config.toml
num_key_value_heads = 1
intermediate_size = 704
positions = "rope"
rope_fraction = 1.0
init_std_down = 0.0
lr_head = 0.00496
decay_fraction = 0.756
train_tokens = 331800000
Each number is 128 + 32 x the weight over its row's rms, rounded and kept within 0 to 255. Layers, rows and columns count from 0. Numbers have three digits each. The size before them is the row's rms in percent of the matrix's.

# layer 4 MLP gate, 704x256, rms 0.161, rows 579-615, columns 0-127
110:180094080109131167112122169052129141138124086112096112187132166156067085117113120137184100186141140127142065073096119137132119079166127140102109171106146106094162059168116202114065099128143105107110092115087172178113171137124114155117148123037162159089104127106136116171138167128120124125102066129180144127156104052116100177154121194120111130052161111134181153131138155117106114120163
092:123100195108098148142144100126089119186157116092084119078153116118152117165128216166123099132105146149121133143118122156112188114128060139098122060126158088136123138166096132167157144113150137123191109129122109096120095110191123109144078203155116105127097080151105115145125155111116104104143162133104079119120121101106090114193123035170116151142128097167127122083062100103139133188167
103:125112103105134163125118121153200126105108086126142105141147063155081102116152107118112172186095083101126127143215121101085146054141131139106148181156093158090154162133129148102120144107093178124132157106089108136120076135125148097168064063200089200133089105166168124109100122198187170156188140103100124103150150134141154135104173130095157130119127158173106114138185150178107057134071
105:180129137076197098179127150148160115160097159080099132147157117115123149139127142132097111153152129133129065172154126117111126111135107122075131135160163107122171128090102095160173146154126151139139123085168119135112065206124094109160123133105147135189160067168096166032145134157149113134105109097151109175116148106050162151078107199082101107178072068148098089146151130104133131100112
099:121114100103141124136149127157131142120120041135194118125105111154156159099101148156123099173113140092146167161174104178119128160135084126119166046109117067162149152118135158127148094169143063185107114139119097102132122131144151119119152139182140117119153095151159081143116139172108137151129102073120127080131144146096198152151087138148156185095058145172124122170134103166089091149171
098:110179158096051111104181168139170145148111095123135132137153132101131128118156166160147157131152099097046069084122114095162167113132112127102146118101245146154171078133179134166166128096132126116146116076141174125134135035161101111129100158164137125113080166116168112140091111130152111127048082133157116158103163144105147117163134090054170110105147104127157157095113100143109090157097
093:092165121129116120101085136131143113157130119125080146129141144103150162104145131130102110128128098139137108090196189067103100162124135207092182132152132179098147127118102124160062086095150154161096136105122143061110174120188099138104102131161083153101097097125193093120159152138113122124122151159149142144160095133096103112137138166148134135130122120120189143158206130156095146101127
117:092138117116058105118072096139164156081106107150128141081165120147127135159131110133149211068126082120124160145160160130093110138149116163100139063125148114122168062097173133071201116152099114138090160176080123099123130089127140141149120103142109131099152105132108157130135099170114086176139120162192101127130154124054074082193049160102124061098132106169161136168091125067163096119126
104:176116183146102159186135135100176118187076119104137101132086139175134105173168149115089124080114142116083167112152117076143112087138153099135144196091135091127132184139104148088150148118120136098087097110064067126144135162077144145079148142167145078156144124163141147204110085140109129152078146165124073074131099124067145141074127106132089123087120090107164160133132139171147084109161
100:139117101149112113099184131123164181174134122108124147130077116122115076164180096094131148113145187168071130091066112086141133149113089161106099136127123119190138117097102086152109151142142150142131045134163178116108099142101082085108179137150124147095144198138107066107095127187116144139071132151110095167133074113090122181077096095109101077169121178117154166109129187133117192117140
088:139129091113153143151095167146073148187112123133176093146100108134053132039135118132146071133101069127126129115111118128170133101135126144101101057156144103098157179168131152136128123191145133144193172118115111140072133144064105152204174198186154147185065162129075129156085117147072154103114165182077155179148129104112145160093093165163123153117087110153123155145111182085096180065117
099:176114125126111093139133159081149142128138038153165093114115139115114197106126087159117119112150130139171109148136124121078120127096101121109094125081041104116089144155103164078105110153188220156084109161114157119176140134121187106166135167166152164129181129103117103136158056154153211130125140156180122142110088111187106138178095139167109077167150145134155168042152176115061164130148
099:150084120149177171160141146116138166134113151093155116065141156123103120130115081127174095155120154195100177102106113134105119156103125131135126084134144147156131137125128187087158125161140165095099128144137160080084103158143131150138099131148134159109097080032117096134117076108201129188116147130108137122094068086106156116100100122094137144114174139152157182171119179134130141164151
094:170143077165122078132181100088141145169158110095141115139146071101163151138095141131123123133094126179136167076112141158144102116088133127150117073159140146122189160079057178152126086109189130140187082099151097196159123137150132139113111123118044067144175079117148118096132065153168151166149122124164135065142108081155100168104104155117131137148159155187107115161135139138093157068077
106:126119103200091123160146207166118134110152098214186085103077091154129151115106199112142088132119171139136115196126112095126169110086174122153162091145144174151123121157184117148148172123098115083105150139096135170141122144157059139113067129125190155122075130104064087126107145067141131122159125168116117215105185113160131146115140153172119083157144150154106094108093173101149117183165
104:185110081166170074190150081109125129134109105125128111164120143118156194203125205058132088136178181143129144084094101129123129072149126234152123116127106109133152151112105087129177133131149120133119159107069169125120131113118143137115165121106129142143161170105106105126080106179141136137130120160149136138138123153137112154147149124166103092112099135136072118140157139137171151068141
091:166114130160095142135153113098086097163128152164145110115171143120120092128124087062049139108096131075105128162113162108132160136149159145122137065107115079028140128130152165143148114149115099223147112141150073134152176122094112116099104114151149134108138136146105161179113138104151134135152137194103090114201146078127121091159101151082150139198081103075075135084147099127104158135134
094:142171130126135077101132112103169148084153081116123109067143138097149074124146148135148179169089132079130197129115142104140146151173120100155142124111094111091104067191181105111098101167088191195166093085145102088153175177074119139104207092184133171098166093163139144101148132093144127152093104155109094094154144143129198060117198134107156167134144111112129100133112171117028137152162
094:138163122137157152140153128098133174121162171168188117217180077109172132167101127117115143171129128090141166130179095108160079081138134082179079157136111166162099114186175090140096123111102101127151169140130186125185143118136162095176152118138123104152118145148098107089081169160109080114154091138098146109200135139164139115143111094113122176104142136108133116135081131176137203166159
102:195116101107081155163131145100086077154166156150132069096162172126114086112158136123108145103163121144150135104072191104124108100106122142109159123129168120140129120161179081160134146158109114142127142164143110124112101131163111114143150105179151119060077134158158120153163110106132146118111186100174096082107112161152135112140190098106188063216085096124115067090133176177157136114041
104:177144095149150074137114089139158143147124115185176167042088137149131123114146156126193122130151146154135140101141177197043145103095077181110188148175143118138211130120092153116121076157172085100163063148141144100138125142097163115119096125115097142088156114178112191143197097127114121181140137174098126133102122102181105151076146176141093162115094121141173116094109118132163128178064
080:108152129153112135175165178094028190083136103175096138107125125121102115131156127121069182181143154120114105113085096104117136113125101165131186133126124150190133116110203134099147126187107147142167117139095130192139117175114152139154119195108133161123069112161134066160102134086118137109182102167120172143154074097121122128142129109148130122122152132130126165126099181105108152119156
102:112065128126061085126105146147118082109178097190099134086155093031176110157124139132116088097133130110137086112134189105124117170112161133103141102108193141076101101148096097151157105134130117162154142154156048133149160139132158096095112124169122207183150103109177133097135134127113151163110162123145152075070088114121109183117174170129102136148135119128099119120139119128066098130125
105:113133096156125143114046129150104137130157213125112174110100112073070089099138126117144101120121105110068122166126166103122136114088107124117170147190160137067113079154102120178154085133179061090121164136106119139165138131140099116088171064181129067076121069154113123074175141154092160110129151130070162120144096150140108122165151176132198142134079183137052091083110150201095171108119
101:165125086086113098157122128166106156164197076042129128141155117106141096118141090126126107094155129132128168154128069110174122116151115150076093112140184168144112138160067115064174141152089143148160084145113141103143062122100157096172131145181144157097127176175170115114108157128212176095107105129101112138081104120135169111079182131157139106165089178149106086168130127136115107140159
098:159148132115204204117118152143112104055087074133087117105126134096105121125130128110128100164128072120124182133147085157155131077165164164130108094143111088133093091159124126109170116141134072154162101148191120111158168081121137134132093116129144075130097137113131132168192078164132111077068117125180117140218163181140127130090099154170138136100138170085169172139148164046112082104151
096:151130129164164144072159104122126110047134155129156148098096184164065138120080084137130139011146109156140088135128131105116096154075148096114148111109098184135111143095107124128124127153134136157113143080121147096146131036094133198116177137114149054135158148132092145083185119132126130155100094140179148152222081122137100155152142157140151113140141136094162114070114141130148110170089
097:169133125126127104167128126168124111153123150117087092152229163122147157148138133131078109107150189094198163115131148123059110161140162113163149131157124127179144143219140131155189111138153098102115104144120145095183138054136089086130142092162142143124101091080110109124152104079120167067117104138093123128147147123154077117140183087102096128068145123133094135104120102111062159128146
094:188135133100145130166074123101111173132099094191116130105127124122116099095087161104122177156165111083152127083156082077123148143125112120115097146145096142116080132119168080123105161127139127140141128131150138112129137121134062137093155174118098136130072137122092102122106104077109135080136188128094163123051175085176136128145141112098147137117091163121103150121086150138184120171151
096:162093077158147140131134154113139165151193129164098122127148094137151121165090044093124173101154106110135122135148116148181089140159182115133174120094099129095157118098147079147084127085159105165109160169160096177091149149166100157119087126102139146172153120102077127109137134120147130071123123104132095155149112096151101201107117141068149130150101134074152104213100151112193162131132
101:125125163152158119126139139194147165142118093102118220123171148105133159164182087163158057187208109117116176126146187136137163116162146165136132174079129086093123145074143129155130085106152151117105121168103081101145146138151141109089100131153146170110171135143121055118123170129122043173133121134131101142112164170129164062145120134163210090109118170127135136157143141106169133126095
104:106138109171100106176058156078143097122106109198079104116131134144108080151084089142119158105116095109125103131098106155106143200128197103102146110184094141106114130085126132179080139183110135080143121161151112140081160145116140121184109086141134108119089134089153143113178091115099091155139128150125092121123124110132154166152127048124122214090137137095100110035166100104137119151077
092:134159166107181151102135103086138170094097112169129076135158152093131121148092169152109136162141166072128128117093140210131113103130175095179143129139083161119052137171040146119090091143138074129095050125167130060083111117082102155103141139131088132171136103108098149141173112125074078141101078129131114132124147120090119090141146131084130126118094090111110109143126139149116140146087
093:146084144102090104125094120082175152135165162139164087180081130124174158073127106129148096150111130194109117095143164138128118094090101150157174162097109153117172173183089068119169163093102144127103141062128119045150072120158083154060147153097086093134158136171081112138136146123148157148149109083080108069052133126084095141147112163177112131124160146082083123091127120104101097120131
101:200133161137140077091168100185147127113111126120104115133126143124093156109143117076167173154088136117156094131134101138095121215133127116129092108212137153144102102179144134138107168197139121160049102125196128155139199156052110132094087162101111122128151074105127135144129163150130110176146138157133150123140103127092149101109086155209134155121149106127131069078103088143174124133119
104:061118097057121120103163139120158132107124117091106117127142109126113138187118095156082161120163129140119134182130139155143133133156147139148179064143085102120112123130188097170165125113082136110137150109101093089158148137118106108131140106096139214124088148157115118079132106117127059195115127221135073095122159132144117121149085189124105143119127124153178152124109103103150104115083
091:140114155172148130116102076102134138124114079123094169101095127102141118127158109119187185166116096136102138179127123093131114176143059139131125073105167147144192151122202122125104117110123082081172139080090165113094111125075138131163199101075088063159140111154159149162097147132142139118130064155136144140131122085082125149117046089144161173191066091112109156127138157118114162103128
# layer 4 MLP up, 704x256, rms 0.157, rows 579-614, columns 0-127
101:147107136090129126139180148089119071141125155180124139120122127189191206143165152054060134089127163144122113132183134141083145132072144158108162139136088081084129162178134157172156143185187185118136126125124104090138135084147156137148163075151127139145154166107147124108129164083135117081104124198115143132136105152113150090086088169180135109185171211121095151112134149152112129198101
093:107208157160141084148200072193085134149122103113137066134161099168128190193132099187132125182220152091149067111067132109109166121163117062142145114134102120105116087082138163141111133114142146133122169117176151150124113152105107139100116192134104150155144097139110074121155098131092134174118068174099175104106119092135148130106092180093172153137094134109122179121115112052145130104125
098:199121102216085156098144125145144104133124124101130166102096127106115123124125105114104131081154161078173093054075119133086163120165117137126113175087158135095112101118149113152112130165125116167105139136121191148158116128113140159119171087144112129109142098106115133156157109065163122147139054151162130079158124148081117144148116143071098175126170097116165130074111085119147157101076
105:119125088108144116054169129100077169125069140132139151117105124182185152124172101165199141089114179122105145127109096102085103139168123139094110140097177155128128133143135111171112143164099105121173126080170168089132186179129166178135159126154055150158100133097143168158184124136145076109110161130130095117130084107171183138085127122180127131100152185134153102088142087164125182129162
095:131155077151121134147104117162163101090115163188096110122162103160105114098169128131106163129155125121068040102027165069105124098102113135124114142132120141120092088134159133076149132096100152095112091094116147090125116137137168125065140129152133148132135128104109160132167138157155119145155200191100168172126164125114153119110149119133149071151079123117111110159133133113156113179142
102:116174102132185122070137145099111124134117200123135125201206140143109148136121118087119175084094115099135121149124120131118175088163142051170114089076145179111157131122139168125144156115087134143161136136181075126074117023108141163203134124086097209149153124100087043160119164076141145082102176184142213115147181103139139100121150134162125158042185136172067104099134133140120122143137
096:125124127109151020134194107154115184160138135191150124143131180106102182111120118142094094168092108090102162099167172105198096132107150144127114132090162132093109090120111143154144061111106135089171139124140140115109129103137109069164166116152132092119082122120149128145100127138128156134160167091147062084143061122145078097076095147126153143147138145114067115075176152114114129064103
114:158139083116071090153064110104138197071122076110099117124170127199113108146115052159123223120159151148156176177164127116112096166091068102074096127164084124077164103093095055109134122154107099197120134108103165142128139111200128180154079111116149136138100090173127119151121098158124145150170117128147103077114140124090090100150115142116162079141108166134158183132134080087167097157119
104:112197091071109116174045164104165149152125071127111204088140081188088106154121090146146150142136095185150123121093148177077123144075184099152131100174092111109107128077081120124124133128072138140156156130157081103075106137139135202108073119124121144069153102100056141104132190104163132106152110123045186130145162066149175125099111092165117129092193162130133151109093101125137131128109
104:089147161133117160098123085138129065085105113211089101095151168150146167092058162105120105178144096065183112191128127174058125092131151126150197097135097144114199137134173164165148089118096110074098157158121110126118158142123141149114105119105083128169102125155136130143140133076147130114162141088172189117141163195160108083194122151139200182092116088120088119148112065121131038163171
095:115139103056142113138143120147173110150205094089170125113170095113167119132107086081146138172135112127131148081085132103140093158123097120121095138190119139150156110125125158138121130186115169130132122158111122134102127144152153184131089106073099147170098132104139148180129137139105120160134120126089159086177092142133135117115058131087133124167128132127128134142113040125123119106071
097:144084116179124142169161075127131141125164106107112111136088121164134041124145062078161098183110103157144136149092153138124124153089183139096159119114132136147108160148141097230127105103159143127103172115127142192141160117141155129093113148069068078092103140177125087047076172109112097126143117109111109106096148126153051172122121138168099105127186139174134118117152112155140127142126
101:064074138114179109144150104111173153113116125165153154108116063156107141180142107149154111104151103168083081120151157104101099129164138117154153069053124164158124157058157165088118125153117100083146158163170138147078109135147122103173121104160117182157071100119155124127063117169145086149136144134079135182102159121105179126106101160124154121079128130127106121110087141164112079127117
097:148151109136121108138133083140134098102131140126144159131142089131141116109159104146069098147087120187132170173165174130199140152129168045117169095157121115144217135086138161050165129183189114125140147174096127137169115144117122162075154160072131146157157122102129118161146150094133168109154080161099165138132069068164207120092114092109152142122135123156133063170133162152135168119090
102:117181139115129147122127122120104074161093098108117161160142102115128129106123116156102149134149112119173013097117173123080087129135128110103106164168155193143201076110148130113151151084076157147123189121149086113153106126143111133113124152163161189216116093136129149115145109152150149134080169155123103177202138088078138123150150141128172175099160073060130158136103129131097171089087
101:136122095085117032166090095140148123138185094096181142146134090159129119120163086125094125207080087148090097068133138130156159133174126097105106135131169140066137122125108107073120053119126088131140104136095156158174077106119117113153079101194157156144142131129107084179105118054167136161127130102082179094109113094152149137126128064174116166112093116119112113073137137071095160129181
095:113199121101157144138114135101142082155160098108091151147113080093107094137122114134087169132109156120140116175153078144117168211114125157084114135168052095123102141150147155200179077111091140130170105135142151165180125130145144101048115088091143133044118150102127135112091109132143077108129165116129138143165078061174135182141075149134139114141105124082100077076136131139086172135143
100:117137140121098162107125114187087151180069118077174105166078168160203112174104081163106109106120103121139135138151163144168122104135131126188169132152161072139092141085148129133089093093145108095133155179136112120160102128169098109161109121099134116147082192140119107124107154103150125121077101074137114112093134210118075113124097098113084090098156091090142105160189086151153146074109
092:114157146091125124089102108137112109082108125112144152141139117182136151112164160093082123140127155090160124178133120095115123122074163123112095152118165123096085136136160120157144187155078100067120196081125206127131175148141104102205131127132098140175102106135102156091128164119074107087083085117110162119151130065132136066145152069153143092106148065079130138113146162081137205185187
096:120089146096124125177139155154112161106136128091146086197068134098108142136105118184152186127122123177063092147208122082155176164126023157115163127137090146090138126117098137105187147142121141123146086127115180144105123119152149139158104115132115137153123170149138172174159117121107153159140071097085152085067136140152125127112136162152076159169177120125121114144125107123095156164169
098:147137097031132145151096095081151088105182072099084142116100138096090085130104105119136083139058161174125091074118135078125110124163169066125123071175095182152154112112109149074114143116152101191159099084138076146100144136161136135185112148102138125160087189122156138077128095154049124146164118101120159096130124118102064051121163142123168171159142074133148144128182209167134106123110
091:083203155090078170133139153115028123144138141190113163103120151093127076126136074103140133188142099131130145123108123117096155139139127105068174138133105130079139125170141115087184103095097147167113053137148066130156107119092135132125089110170128122097088157170106142137104082109096178119154144148124159105110114110122113139172181182124157151124137192041158167063108134085123112114075
104:089094147122109170144109142141160156139137099165097120152168142068135107110144150188064089140161145164140117138157158088145146120189058075122055140120114164135115108073115077140090126156155122125173162102117117106138119121118124102113125137112057148154175200134146102142125179104149120147129182186138113162048123100072141160142155166123167115102110132086120130144159091105122126172122
098:129089095182133136183131158113036072070107100120112167124132152207094039133157129136100095125139101139097120194142115135114133066131071111133131173109164120153091114080154116128164167127094133107127143125109152173137123112137057086141078152127116107109159087070156098073136135145141133118116144133080099112118134061140100174104162103100089152138073173099110120083129130112101080174100
097:129100182181158141104135107140120080174159149117194085121142178185162159115154115102229171141158124053073156127148121091144072108110140091113156152121156146122119162162112166125107152103149162124172192110059140122135159142075036161122138129098137089174114118128116094148136073149171130196101091065202136174095081152141100149076114126152143074143075118122113098112125107132124158027095
094:078088128159116067126120126185090134032098108123134138144102123121097143131168134179152208139104163101129091134145169125121128168124091123126128153073101135114163168126112121110146170141106092093160101157156118059168146114134147071138122129149120139144088158172097133101119155124148117147157115100138141179012087170178129143102131094135137159121123090168116088147078145169125192108151
097:124087072153081132137105074168082102099102093150034139093080144119103111127121129144132091141114181125108100153078112128132106124091178124162142102163119155108124083115122169125094088132121107122061181124113102052135137109178180189100153163144089119096169093094141093085150087111126154163127075124171132132089111092080111140163164143150077134124159112123187177057105129120081096134067
102:133157126153120136131138097090151023159144197169082122128194129085154130182132160178122085112096168136151099127135100077102113126116126148181151179155129143100126141148151105170115126099122134134071122137118140068117168132141163095073117116089155160120152126153131134168082060092099192089088153138096143136137138123157090129099169110134084068132127179122138126088131166134156089136126
093:125141111130155130103118103137079122164129101123075110133124113121128117095196080134083147095102163103135120162052139207115169141106096095101063197121127135136136159196127144149101090206155115132154172110129053089111111123157169107162179120123106144145143135145141104133122103120117180141125096130109120217144107142124192163166117110137153132054140131143120141138139070193117120106149
095:096137128122148087072093146068113140172106126139156142080161095099156104133124111093112155173088115179145138128108137152130123104175075161152147080152112174119142103123106119120118126173061153128146096142137190055150191176136174085102141166123147192090152147178124110131141165186106178121002077158111171111111163084124115141132110062099144121177069145156169140119092131110165091151056
104:162145135180154145115150138104136144171134135131119127069164085073132148094101098164088130174190128140155170097091138148152117097125102085129168164111100149140115087114130133110151093098156132104173171112184140098183118152141120144108082111123140129125187116163129091090059144156139146125210145169161074144123143145123160082184096176096112143114134191177140180129167141107147147154128
103:130123142104139158110111150092145129141101158120208153147082171083148173111170118136136184097092154171132148194133148141107132135141094112106191118126085250152122093148159080130095077088112126154122128120149121099134117120148112177088123175111156123161136124186133148066144148164151170137129091112103197133132110160126138062145092152158067073139161115070134157074138145135139143146121
090:104102130105087063113144068167089172109170135138137149120113107174148105151189095133111065134087176174091163123106143164135135088130094135132126086128134099123135062118117119137099168154091171190123157117128126171094102145116187097145114133093092160068088113127106162126112160126137099160158143144127105144088120170153140118130087171135118167084167131100110117078113071146115153101167
092:148118105165117180098105130120159113122085117224107067117120104102097118088113179064139154148140111096067097103120110102070099177102117097073087179054107132107124116128079076105127188149126103148128155164098188113176090085143181110137154148159225153080056122144107133146136097143119120151179142133111131095160099110118151096141154115119122178129103172136200136135153163148059151121076
102:048073171146117137132087145090189144161116167137127158100136103130137053097133174096069110157108144150083135155092190093110075080106184167095144152123166089153097139108094155161145096203127111141167144144172136186118116136122105063137139151161140130133138170094135136113100117087054179106153162123145145137110086161167128183102134137155159178134169105106122141161156153099122081116146
110:153065151164127077091120182140112078099147229170145073130109141154115063063104174104157078153079124104156123111149183160150106144091050107145083175120122156076097104144063117106070161130153182129103054161195091159094132103161111119090189112166115091178133138127112142104118164147139141091167141133154084096137077124158120116087142065131136143154090195105107110158187151109135131130154
# layer 4 MLP down (transposed), 704x256, rms 0.147, rows 579-614, columns 0-127
101:086093189128144137195110156109190095088153135184106106092089084125112147152101086130138070112107052189080172147187122087092139099073105135064132068156155104147148069155142075142134145126059127199124164080115102131083101092112133153133144077106116134111102150210127129135194063099124167132171131106134126159169128171175170081115128154123122116116088178113080108126175100143125146142106
097:057131148171073172082184106166178100131087057131152118075159125124152079129192117084131127078114104133136163113097147100141156101125159106119126130096070160169137091149116145084089141145100103128095196230163073109120138166155139139119173107144145094147138125048115126090080120148150131167145168134148161119091181154128103073147135149140141106168138090228161145197169166165135127154131
100:120109166154124135173115083135111146135122178179131093168154087111136140152156110184116185090160140167141089168132144124133147160111155119149132175156157109072149171070099109082164107129140125099161160094081139124070108140167116059118083077104112195134184064102150136146071059162115145136155136130182163108094111119122107151090153142152132163119101092110119120100164148101096146179124
104:155143199211137100095110151123116108147115149133104175129094096106113117153163133082122105170100093107122103129124148089114152070122074197078101082166166096102148171127103147154116152144106139098125120080183153144126124148153164128098038166133115128151103151108048174121137130113102113089176091140159119091093104121091140119141095158088152182093124157081114120128171083145110142137146
103:167111141148144053162129157138089120150120132116126189087103102191095148105083094155107145120134094192095095167110139195105095150149123119127131124078132136110152060141126132152149080105101175126083055154126110159159097132136102132141119177143102110131118145095090170089105085127113151162122128160120181084130157142142182102051069163165099141064140108093082128150127148138136112052100
099:092160156164096135085094132149124077115107113144132110063139106136103083097135137107050098114124113119107101123181116130075177149055077137139115154080145122204130122135110076100173097203111116115121167077213165118143154165182168116111107158137098120116102111142072156093120121129109124130097181137165130067102203095126130102181176146163175126095126125152096152160088143116099117128136
100:102136196123129063084158159108111113132112124109125170097059131115088172099155138127118135150086149136108170131121151188091118062083190098115140143096144100132129104182189137100140123197179085080118155065105120123160111089163117151131175125182089174113126113121126127116144127127139140145131183124144085138083119155099111140115124088157149106142190120073126160112104127132085116090165
110:130118140038039140145150108165095158095150084096181134130140125136108182077073095145171124127092171182113075105122125137103076107110081156111104092135148178139108135063115150080133074114163130156070137122095110082118155101130089087166092060136141159155140061127159109127120114156123163150053121158228159109143116124102124112160082171102054085178089139102116168117099100110136134158161
106:042192138139133119143110078131065158166112141180097125088168149118100121076120102161177112166105143152142095094172112109142106146115134111068161137106137084107093136101148112180120088131095128163120150124137158108128157144209156148158109080093143154147143064135071115120181123125107151137140073082128168149099084096117103127113155157120098152168179099165054179146100074091088133105107
080:130134109099070170098078129161108099091113139109148134093108061122160069122107167128115148097126124092119122135151116214133161102115119099069138150127088114146114093141195108092086134131147075115165097167130119148154142131129129165121033110181118100236135098166135202177206157093095144161131147138222103115160151127149108148181166124162123129080110073134163103114090109093091138073135
095:128172115093116123079159111186171174200100142099169146116127111140091131097139107147123100113127156111159136124134153107180118138093138149065015104126133149064130174122133167125131162188193147128105192122137106116131139147151135130116123176095183146173093155158143091137107166132108112148068088165111082125147148125090189157119107155155147176137144113145163103133104165109163163058143
101:148165150172092148114182078103186138176140105095107115105162100143128123128114029101124157068182239084146176092149101127109120101104149071139133149127082124126139125118115097100082188097064124159065115092112074173146157182096130121159132129181153143101203129109150118119137105146153128197094149144146089162113122144205146133103170154097128112133144107129146110140128163140120137102138
102:082084137159156160133158112135141189176096140090177150111124100069124113153106214088112083161114143094134121135172103128149132125080135109150098144133098076178128154107140129106117114159175175085146198169120104145173108155172104131133157135049179180091075123097140079120141125132093097100161139154094144143108114148108081168144125158081094149129051129156158211109128086109095080172070
095:093189143078141125092085167171107110132086125166126116175162093064103109163210131170166161126132062160068178140127122157161127110136130108120119084158095159122088215134087151088144124125172154163173101179106176101132141111142166128125120103118132187050090102142134062093064096148109134208134091116122166140144150139144104098104123142130095087177153080164117176093119135106178186157129
103:081094127106103128152163125203093108139158090121161090115131096137195134101081075158080104146098149131159171128171149152082129132178131051092148175130122167140158120166106159164085114085128144135095114112122090135148146082138154136093120129214109139171101129168119117120133109086150170144129136055113190068159111111154120116185138065129128101088189080115161104144159143030156168163101
099:148171173117108102107095123181124205117166112097131117117129103089111152156127058104147094153122149170114065122117144108091071167099143125151141071134202104110147130145088080080132132195069090132107142152121099099071136147135117180120104110104136160120044161107089118088147182091156182093175116144104074160104105143178124163128116115084052169130123129150133138107115136144159119150130
093:094135157122133113129088095179106107086122117097114108136129130167104158119106132144150117123114104099125127127097152157148114055074129165155144136102165110153165110050101183129098116107123144091065168159090109093100088102120146081163136104142172152107121129142116102102101124109134180089204117107087165177102101181169125175084135126145165131157107111128098169152063048134177208174114
103:168119169147147092160118089100068110110127129149037099111115169149194132162156089123057134086108158118186134107193079157117085072121111150099134131130113060133083156102086118089162126064107121120112072157117127203139109101144090146077112122113114097116074217117128156107104169160145125172107177113158102177132103150114115088124123097126115094154131189130117076112157164122188130115147
102:131143148144138106157157091143170115115096065114101124101138170164199173153081129161127148175057163121131144135068124122078156091087162150113109084154107126122146141115078103113109128088162102082094121147092160174119098159113120069046094140140145123090098054153169110081173161152111128145129177096062159152148141143119146097117131153133113193088090075112177137110112084164130193078181
099:112111158125113104148105144159164151107063103103128146149176110076141103095194102124156095172128144076175061108044093108137108115081085177101091066126145093174140121179108163174110158141204212165162185182136059119127093154126155124110124174123099129088138126084136110069145161066164077074129180102143129142108118154171151118122140150081114138146154091160172138151112100160114132124101
092:085126168116083097104113109177110118122149108164118077170151068124125076170072141136074084117127085118127104162155142035162200177120102062114104130137055108098077161175148103121156134090068144187105124112114161110090158165120071123118135095147143135189115107112140113155090148100102162121105122145151130108176156139110158113178132082132140137148124129085148094084098108130065145147170
087:134150140125122136087171162062172124134130195083129140147110171138169162156097140107156063167202126123162129105156109108116125101173117111135112154089180173110122111134064196138129132145082121103136100141152159151099096166125154145102128109092102073145147114103148205148102134085126114151106093108161098127120140096146109157098167164129128204131100058159093076066111076091143122103132
099:105085107124176120110194083103142081158072131123110155121150168168101174138135115113095137120129091155149143125139100151088134130074099125083189104147165103162123166131134100186177181120141126153115166052129083165180193102102170170146169116083161112130160126152154124100111073117183154129100117087175147053111106124090139117193163130176108147190146081076112131143119128114103149156082
097:146155092094144125164137155061133166095107115126091157124073169150099167150149110126109162099145133100088157166154110166183108171140116155179140123125122188136130190084091092089105147131172164140196099121088138177154151155084137093139127130112090088162172176153112089095127104111110067154129094094149151158118167150156108172128143160092226147180110173084117101121131081148167130148134
099:081132145132083089137106104184126138158151120068136139107133159119148127141111134121117099074147161155127143125128141144118080117120089096110096127134102104148106125125078154119129066161076088149115089097061108124180104143054103101124118173171166143060092086121084219062127168154168167110045059170105099127104134114094156115138142163165116139149112135141150126184126168150060087143140
102:146103148133126133110140096145126109080073164104181103175114148154121105122152152079136134195123113088067049145107124102175171136167138137162163130088146108154176128115153124122171108099139116125143168087109200123126099140110148088140156106115162110121163110173117073148136134035108140169185100111095162159143127106121131074129106110112126201124125138145101062160121132091126142081168
102:169096137139111148169144090158148070148143094099156111097124098074099095104131136112164124150079126140185163103191172057067135123140104118178180130139159113136130166143082141114109124132136077153157114177151082133136110142141148138092106153142052140133094127101078163098091102192120156089117121102120095149165143126073102135119206145132171179109122119164186104129135152124097092163100
098:095114120066106119137144141102142120134158102161139115163096099093141130122177118120131128118098145120072201115144112159129085088131091191096070089105068125108149131178079167181129072090165112161141093148144120108122112132114142102105135184163127106159119153160092095168131093199178104073169172095147151093124122148122101115146075154125166095148145152102140171172096124181174103171171
098:126163155133126142110102186078138177099171132107145097101142122102125147141146121105112134146106149156163096153144087131174035127121075119203090107135148163110168162159077106135094134087069140087192169170115063133114151171181159108100040174129163093133090143118154147165100105141128169143088120115095155139137117165137152156151167133165134175121116116123167163150119104145133094070138
099:067171176132111130097128152134160081156107152110152111102165155150141143090096159177090086136117118147153139103108097108063157138122160126124111121109151088129104054144159223158112149113156139073164109126104156088187125139144126089121157108146105133110128122159110118187141140093103092119136103159090129081153139131085099117126116145169114218137116142185103201097117029160113117094094
102:112154153089137123145112090127150163085093158144083162146082133060142147120100191145118146105187193126109064124170143087146163055070130140128124098133166146109158160078108163127136072109141152118083123105075148112116149095132177100112120080215106147121145097161091156134093163126106079153182111166081132109123082164138078158137135140119149078094074139153132126107106138143196098103134
099:117122079179165109186148083067105154144108140101178076113190105103139135076126158085111141191156123109121135126155078136123116106216117150157107173187171106121155099143111115161094117089140143052108118095136166145134125171127137123227098136139078128119201111091105112124129103133126150107176130119132129117111189141154101142153093153115135162063140163092168195128091089127123092159135
096:140148137106148164178134116119096130103146179102042128101113118073134019072134158129084143159116229093145125152168095103134121184177135167136122123145130153124138142137114121136166111160127140184100207111219124147174119175093142128205112140128087134132165170077174099154141136169127133205087071130134139120147173107127114203127117140152082159122139166156148152134145117143136102114085
097:106171128149187164085124099135107172143163098147110145122121104118166094137167169108098184135151141113208138146146094134163067105116119084146140042115105105110093185180163140099066122145141106123060128105063076084161157159121133128109148123106110145082171109148121101134144122141144144078137107108145120142110151154167082173163130143103123144141152089139073129168143188165156102097127
100:105087160122167105161159169117195099122151150170139120072143134094098121117147179086103128149085149109113109159137164051118170148110150125112104129126168163108128125095064217163150200123128153143137112129166104164085074117151120105131108114158122142131169179126131058139083143149068117192159075124128135102073123061110101114104138114187116144111145148122114079092112131124095080123137
107:130126117155218130088157102175135148144136234143081152148103142111144092171102167138174166171115124128152074139145243070080142120131068126136138179152128123115143107105141081143113156092092147103084084107176118092111111160146114122126071143142126135091108122129092130156102086125079096082123154103100172141087165080120132167136145078163176192114105127159108161092205145148123105093125